Weights of a small transformer language model: 2.56M parameters.
Each number is 128 + 24 x the weight over its row's rms, rounded and kept within 0 to 255. Layers, rows and columns count from 0. Numbers have three digits each. The size before them is the row's rms in percent of the matrix's.

# o: layer 3 attention output (transposed), 128x128, rms 0.0329, rows 38-62, columns 0-127
# v: layer 3 attention value, 128x128, rms 0.0387, rows 39-62, columns 0-127
o38 093:112106094147149127110149102167117119147147133115155116159177102143121108159134115086116097147105159108182184127164124124124075083145128134104121146160138091131104145089139133130088123090106131140144138133123150146131167137169104112105108128107123120104114147119147156112149149101076109120146128164106076120114134104124142150141153090121109092081139132083162152149112142152116113139108
v39 099:091111113093086156188118116093104151132163136138125094110160159146106086123136102128115128161139146104151146188146118171144120154205145113159123141110115111136156115130143131145100138126136138097106132134111157124135126114142122136144144158092139070128081085146097127126120120115098123165118125090122120102111139110159138102122165085095165134127138110122122140141098105141171121111132
o39 092:167129126156155122112145128179107115128157114147106154095132157112120160118150157107129160147073101144107144118114129094129112151080123145097147109169116134146089212114157116165133156132117129139100105126168119131104153140141148167105113148147118142137137120105170160114162160126129118104166100124131131136155154131135121128145121119140104120110119187158150150106161182152093120127122
v40 100:147108125147151123129107089123145143124154171086060142107136111180128109138125071117112127114105143137130118129106167141121124106109154116073120127131127111099138137138144094154126145158092137117175163118112157140124108156129144103136103106155110089072151155127143159164126135112126082155106135116163129118121089094109120147148109137121096147136086143142137123092134143116068111096095
o40 091:082119142114098105105145133103059099139117117117152125142112123101130140106169130142156148116166116128134110162124104130117148129115110148167146156118168147153104132155093176106123075092163124166136145145111136107142101130099104159109143103106179101103101112115114125129100158126135147120161133157097137133175087173118108126090152136158157129154141106139103102133130123122160172141151
v41 119:144137110104175143162168126170121168146154146142158111098180106141134112142166165141148126129136155094134134152130138159124134123136091142140133167158124097123113118146144183089141129154077114131056107112132146155179114144135132115111127159138147129166095137117095102094128117131121112135119126155107080132105134150134157152143133148077134143144122122150137150140122075159137100161134
o41 120:137133164164109135109112117065111132109132122150113177111063130129109129090139067098121176157148141146118134107113134113137144102132129142136066157104125123145131151149133126166097125136161132122151111151155170139133144146100126099143164105152114094139133106135106154139160146131123157094158120125132184147152164148101114149113120118084139154074107126131116146126077145112123130111114
v42 110:126113125137149143131188120114111141116134080118114120120142122112159124130161108126162094112108107126136168127095156173172141185151142095123101113131138136162108146149121153144100103156101092147108133147115143112144146149169146088144103154125163040147121107101141154133162110141143138113107096138109146123109129132121134093141115093128145154111183134128144132094097104149122145148177
o42 097:123144131108113127130107146123163155131129134201086127161082158136112143084155134094183193164124112170149142107134126136107153105110113131109104152106128132161144164126170116126138157107177153137123128144178129142115132098104122149118178109146105133120078146146109113129130182130123114131152135130142153145139152107161144167102151151106120103104101127138142134139118124174143101118125
v43 091:115119140142125099147120131135151124147136139127123113085132211097113142098106096130117130106111159151116120116145143090121113114140135124132120098127152152126116145076172091111177116140195144145117137130135120130089117112083157130149124163113124106132140189137162122140128087144144130134154098116114153137132154125142107099125128058116109138090093123149116127198103162111128135119136
o43 090:178169119112094135097154131156129091116127145131150113171110059107107139170142160130146143097130157120149101152109093130157121154125157119132155093111108108159157168151150111165125149105085120116132135121106120090121143119155108103131118162126155171095134110144146153130099139105138117089105151142162178112118111096145121122135141143140129117152148136130117110118181110163110165171103
v44 089:147102119125139116167156160143166120169128136111110141128111074145109132147160135126135135108115159121107135135122107114101120118104112106076129165112164101085139105114109101095120156116139167153068135129125127150136113123093133135090101162106142152121125107131138126119158137139148110145138152128140131105146095111151176107113184113060127170128141133115071153073107128125126104088105
o44 088:132142116184130119110164098103104161111108162163198133110156144130103156122127102110092124122141142120148126131114124103146121115126146106156129133133109103143122123121106124138152073102118138119146121147125123158135163157172118107125109130138103115145106103162142175102137119105128113092118091110078126158125153150086064140144110106123161110145127133113190157186169099123121149126123
v45 094:144114167139141102118133127129141103115148170135121114104058065098126121116119116144146114139090144168155126129118092111124152069149106131143113164128146128186125125133147171069166171132108130122118131145155102143161125142089125196121122174107147116140140118135144113129142138125101149145153141144143151113126107086113094121141099152099116141148128139145124103140161157105137108109091
o45 097:145144119107133119155130164157145139106105111195134155140162148119125119103157130045154187127151128126100140125123146154133117156123167151118152113112134094100151204132106109137099088136128126111136107103120142139136121141149104086157115134142091135097136154158122127126145127132142099119085106154121126125133137152128153110165145081158126102123144155107167156146121089152090125139113
v46 105:118101134138106144158093126130129126129117089151119132138078165132139115120132158153128128114142087142140125109134112107108144154157118113146137079153139118142120128123136110105142076101113079121168095154131132071156138127167112159113126128130115143092158093116101108169152164129180101134142128122147126146132139178165151111133101163155181093118090129153117115107145158138173145106079
o46 097:106138100147170124165135115190151159138119150109144130086149091099147135169123143129092089158156133110119146179133125143112068153120139145097147145139115135103100125117099128134113172132127141123111138136101116168099133126106129105146072155091151151163132133124147150109076090109123099146121144114127096097109111083102111143105147138128100110136141184120142148132127149143137108164163
v47 089:113095116132159138142122121127132136107116104123137166139152148140104124105146085108118125176135093073154143122154177145172106165142057101099092112129088135123106105136151151160171119122127087093150087128134139091119159153103163127162109107132130111120151130088145162121103138135117150152146101123140130137130105131143170151149126083082119131150144106121135149110149087147142104141106
o47 092:088174126166122155077121138144113134156114104112110143097148130101109201117108143122148061123103150169102127142143121135064101139091128144113143119146163098142095139116148124094117102120146126142169148128142133122102095109146139148116141112120150131144107125127105133105160098129109147112168138148110105102126147130157104145145132158140127143107089176125172123128147146143144066098129
v48 104:133149177119129152186105124166122109158073150133097137117163173110142137155144118128136138142179115116125119110150107156149166135146114151155131108136141120114103127149123095097104085132131139137128159140116117193103142108146142160141163122131103155136080141132144078189138121105136117122120161127098138110152118164148137124082152155142180101099129092117138113118097152120119142122151
o48 101:118126110127131115090134145111151140130156122086135103139075095160128077188130171190112115129094126124138164127094135116127104146157125082105125146134106162136114130093136124144123172143076152088105154157153137136145122113114150129106112154103159132159136113128151155117129116103135117158137134105151095154096164078113148138101125155127082125157120146125099161139159135120163158123149
v49 087:125132108132141134124131145095146165097164092100108136154119084169144166108131120085145118141100106133104137099152124172137155159084165129154124143178083115141117154101121137134156135180149097123164130126135151157132161107120151125143113136123106144118114146138108118158086115170131115093131089124128173095098157153133103102142136099132124113123078110148159119158172093098119132153148
o49 086:122127159103114137105102139098115105114134142145129140146138099133158122107121129079197185139161124118121113093134097127157155119145085137119110174110130138130161140154164119129110121107112129128093117139117142110161111120140114135128198077122118091132111127126087108140113176140121115120122131196134132120176116108157156143101108139157132139089175136138106135103120129147114065120119
v50 115:146150160135146118127125097118147102144114107131106111126146169153139157135131100163144146105124097150128104128134181120129104091118156177120138130173098116124139147142132165134147159127140118103137130119146126122169127123126108147097127078103094124100144131116079093184145134139084124139093141132119163144149136134114190117099123119195147092140109109131188084110129168122104113147114
o50 108:132095113105102091114127158124108125148159121094147132113093071142119110126131178179104127147166103112118135144144115139116112165185113143130135118120142152127133093098130111147137107129134149139095163126092081101129126079102122136135142167120167138141141133083152131157074133112160123117127169132143105105114140125158066127062126122138110115125131096145095127135140107106158152137156
v51 093:123119128141134134103169106104125148088130120143086132122144127119121092110115131145144147111090092104102157114129121134146113139170067185156156105133121138116116133116126168124110139144122109125151133123155128092157097121161097142101095167129125100108113169140121098119132137127096164172106171130149168137115152128116139098164106073061119166124158116116152090094141139118108160140114
o51 087:130093144077129119155121160153116141161159141183108098148109124149170156120180114167139187125109127172097125137117113160116157141087152154091108069118128148150139128125181137100108117158129149139093112101116127119098144111059123097143140111147126091117110113113120129159131135125131102105104119142142154100134131130131130118126151167137128090140149091168140125121120115150166126111139
v52 105:122118049127106147091118113120112147121111165123098149096144118125141150148147092100124132141094125171137100128155098118125134121153127122157088123157138132109151155103117101119139079114191138109106200104109160109129141159136087111137139078126098105133104137137140144156094078164159117125137135122090120114112120119118125140119184145159136125125087134123132119143111121123085099137148
o52 107:162151140119133119158160140111124099120160109077136084159088101147108093109089163090137051141133161104110153135154110155171099142114132145123129149133151155143151121165110143142146153097059144127137131150132101115151108120156170114122114129126171147083147118122156123125131152071119143114119140162101148145181128121126150122127109122118120130116163120119115125108138117090136132123156
v53 109:110114141121157107137107112135120124109133060132116136088140094113159159105111122117148151129127136101152151138162092094100095120164159138135125135111137122129111123094126082126126129130132154112110139142123103170141103178143143109140111114104128071131127202093126111108140119100095119139178150135122128148151124134117103083143133075114120118153101133042107159114123122122136168125129
o53 095:117142118122132166114124135122132170152101168124116112154132179138139150131153117158128083166121113166156114137088121132119165140134121109173120107145100124143153093137124149141133118154166096139140105111106128095124141095103124176088152114154137108160107053153127109139122134131158159112120125122147140101091113138156112168100107129110126133094132070165137106114085121150116076148104
v54 105:120135144091095152125129105115097170101172152122127132126133088158137158156135094094123145122157108099137136163141115166182150127108093140113142132130098159104135121133155091119062134125114189094128090130116127164154131149145120148120165134109159141100097142118070115116104131123112133117080153117103135124138116117125173133117139168086114132153089131109150115107121082135134127166132
o54 111:103110161127153125112108148088070133158125117143130134139150182144128118093122116146155125146122121128110125113137127109129167107126106118113063160142134132144134146125116139145122134157104085143129107136152172118133102131084115125113147121136123100160135060120126107136183124172131140125156094123095097120137129174151096098126107150112114165094187161131115122134105182106135090094121
v55 094:128163127121171127133136130165152125113147112132125122123163095127100158090140135145102143129147179097131151114136126158137125152161142113125107133090118149129131111153157125111181106117130174125102129144123155094198094116117088151126136132157123086180133146084102146138136095104121137112180121079133139152106148127101093138138090134123121167131118151130097118078143151096130153170105
o55 101:140124140143088134110119103110155082137115139119138157145118133103158085160143108097162109163131155142163105123137122132141110096140132132153114101156138125131154172149100142131114132108133095127168103138146166120102158145136149087147097113119158134116124122174136100138122141151117161118129125166153156130152079167164146137147120089111145110111110086105126155147071100198100092133157
v56 090:165112149102143096132140155192169158136107150137133104148120192141119130144096105160121126121113126103107150124114170115130134143135095120140165167140142086128119154133131128131115127180102113142139140148097133090109123139141094128105112175138125136151119064165138129171164100144116153134139143120112129184161128130097130087134115138146126139120118148115105145078125130139114167134191
o56 090:139113106155089115170141141057131131120124121134108118102119090127129134121144136143110171128117128149150142120136150130152158173143153147162123176121099130168119147098161107143137126111141128134113117150129164141159129149094173141158110145150112139099084155113116124136074120113154107139158116091164129099085160129116097184085157165131138111164101125154150136132109128154163164146108
v57 104:117127157108118121141103152129100124101168138146143154119105144130151136110153133119127117088146095134127142103138154157154128140169109124138148114088124164120149136175112152134115058117128128092136128144135161152132076156171125099151127131134111136119147136112106106151102126105126149155143111085153123091126163188106123152124086109152165111130140089122161137108094188187125156103121
o57 099:113124113118120137104130123102134128143166118178084122135122100112133118144168132058172206153120128132153153159086091116158173128126122123133085117151153136160141159129151117131126183114132122146114126163142151140118161105110140123110160108136144097126099123136138123151119204135152145129134180138137123104137118136153156145091137169095128161110118138130101118130131125137109160134159
v58 086:131156119153200091154120084110157146123084090128096149138114122115136089129121123142097131127088148133149112107142103143145106091107145121121153125131118177145172121134110184159132124136137088115145148117139139107147124125082144126133152132155125115079108122110150147138135126161091139145112120163145150160108100172129118085173121126150109100112162111140179141096114085090126110127135
o58 086:135140091107098119110112124144151126108156100097132114109121124123142150100144118167177151135156126134121142154106119114058091134156170165122119121147128081134105121115184129104134092092138141194094131116121119125133151101147092116119117147100137111137137150091114086103127122080175119090109137135112127125113164082144147184130127111122128106139102154132143121117155084160156136132134
v59 108:164099112133127136137127104139132140153138101138127123065125135085147087110144139140153140151134148135143113099143110097107149143177137128158126124102150095124119110115154164111086134110094120123077140165108123129107171105171119136117163094113110123154080126118138087104073103152111126123154153180148146117120096106162142130114162126170078119095137103170144146140151131117151133103148
o59 102:147139109130158172131175130126150155076118138068129130153088130154136137132121111113084098139127133150093137153117119140124078124129122147114132066154099138091150133114123090165140155142135165110146140098139121121115128146106144122142135113125130171132194147125141191130145135101101105149101108151096130166137172142121121093145126124113140116125128138084122141139103157152136102123066
v60 095:143124179119133122133160163148129120164104143129132137086138141129106132098127127120116100159130129173150148176143143104114148139103104134095127171170121060145147134095136110089145124130161172147083141089083116119144147113112131126079121139127125133150102068123175152114177121105103143120133136095128131138133151140087182143113152113112098129137122134159139107116130132173126134148156
o60 089:117117149131090112141154137064090136137154121099114091123124123151134098124111152208089131105118118132092124097132149115120124108143131126177138096092096156117098076146133131149109095162113125126125117185144100137152118137111131153163109148146099146129117150139112118151111093104163124127089151120127120151102127118145055137105109132146148124133144126163123131135115099071112156111139
v61 104:108081147100142115154197123145104139129152104156139124070108135128118107143095119130154087100153090165139163166141130132140168117122113132151127155148134139138122130164112136120132122106106171135056104159110091098138143126112145129151139152100170114094112123088101129134104112148092156102074097133141127163165140112130152115146141073115121122147138137142125140133110126146110148094140
o61 109:123119118106120136113098151099076161137136155118102113127156156156109145055170137149105122153118125138097130107119157127114145138125121122125125123096098123154118118097164114168136141146165100137131101119115157171142107149158099135129198137153110137128158120145142109124174112138163116138153145087116108089101148123153053123112129153080101118092154162151146122134122128113113120147099
v62 120:095102128156085144080098096126112124085163151108090117147181145137119142120142096122129145159120156119150160118111094117159127141112105128158113096105102166111155126148159115171114177117083119128137063115109169146130111120144098148161157116090137098096105158137092150106094126106106138096123127119134123138121149164096159163138145152102141145121125118112145110122114146146092120153137
o62 116:143127157077151109158140175169092114143143099189129137143099140114125114108098146026164176095107129150100122150125121140120149136093127148074170151149162119144140174139116140085116125117112137103140153129164170135101112145108139105126092144150138134124164129115129084126168150140121149171123132148131121142138118128111115112139120137123120134132127115128122102094158126128124115113140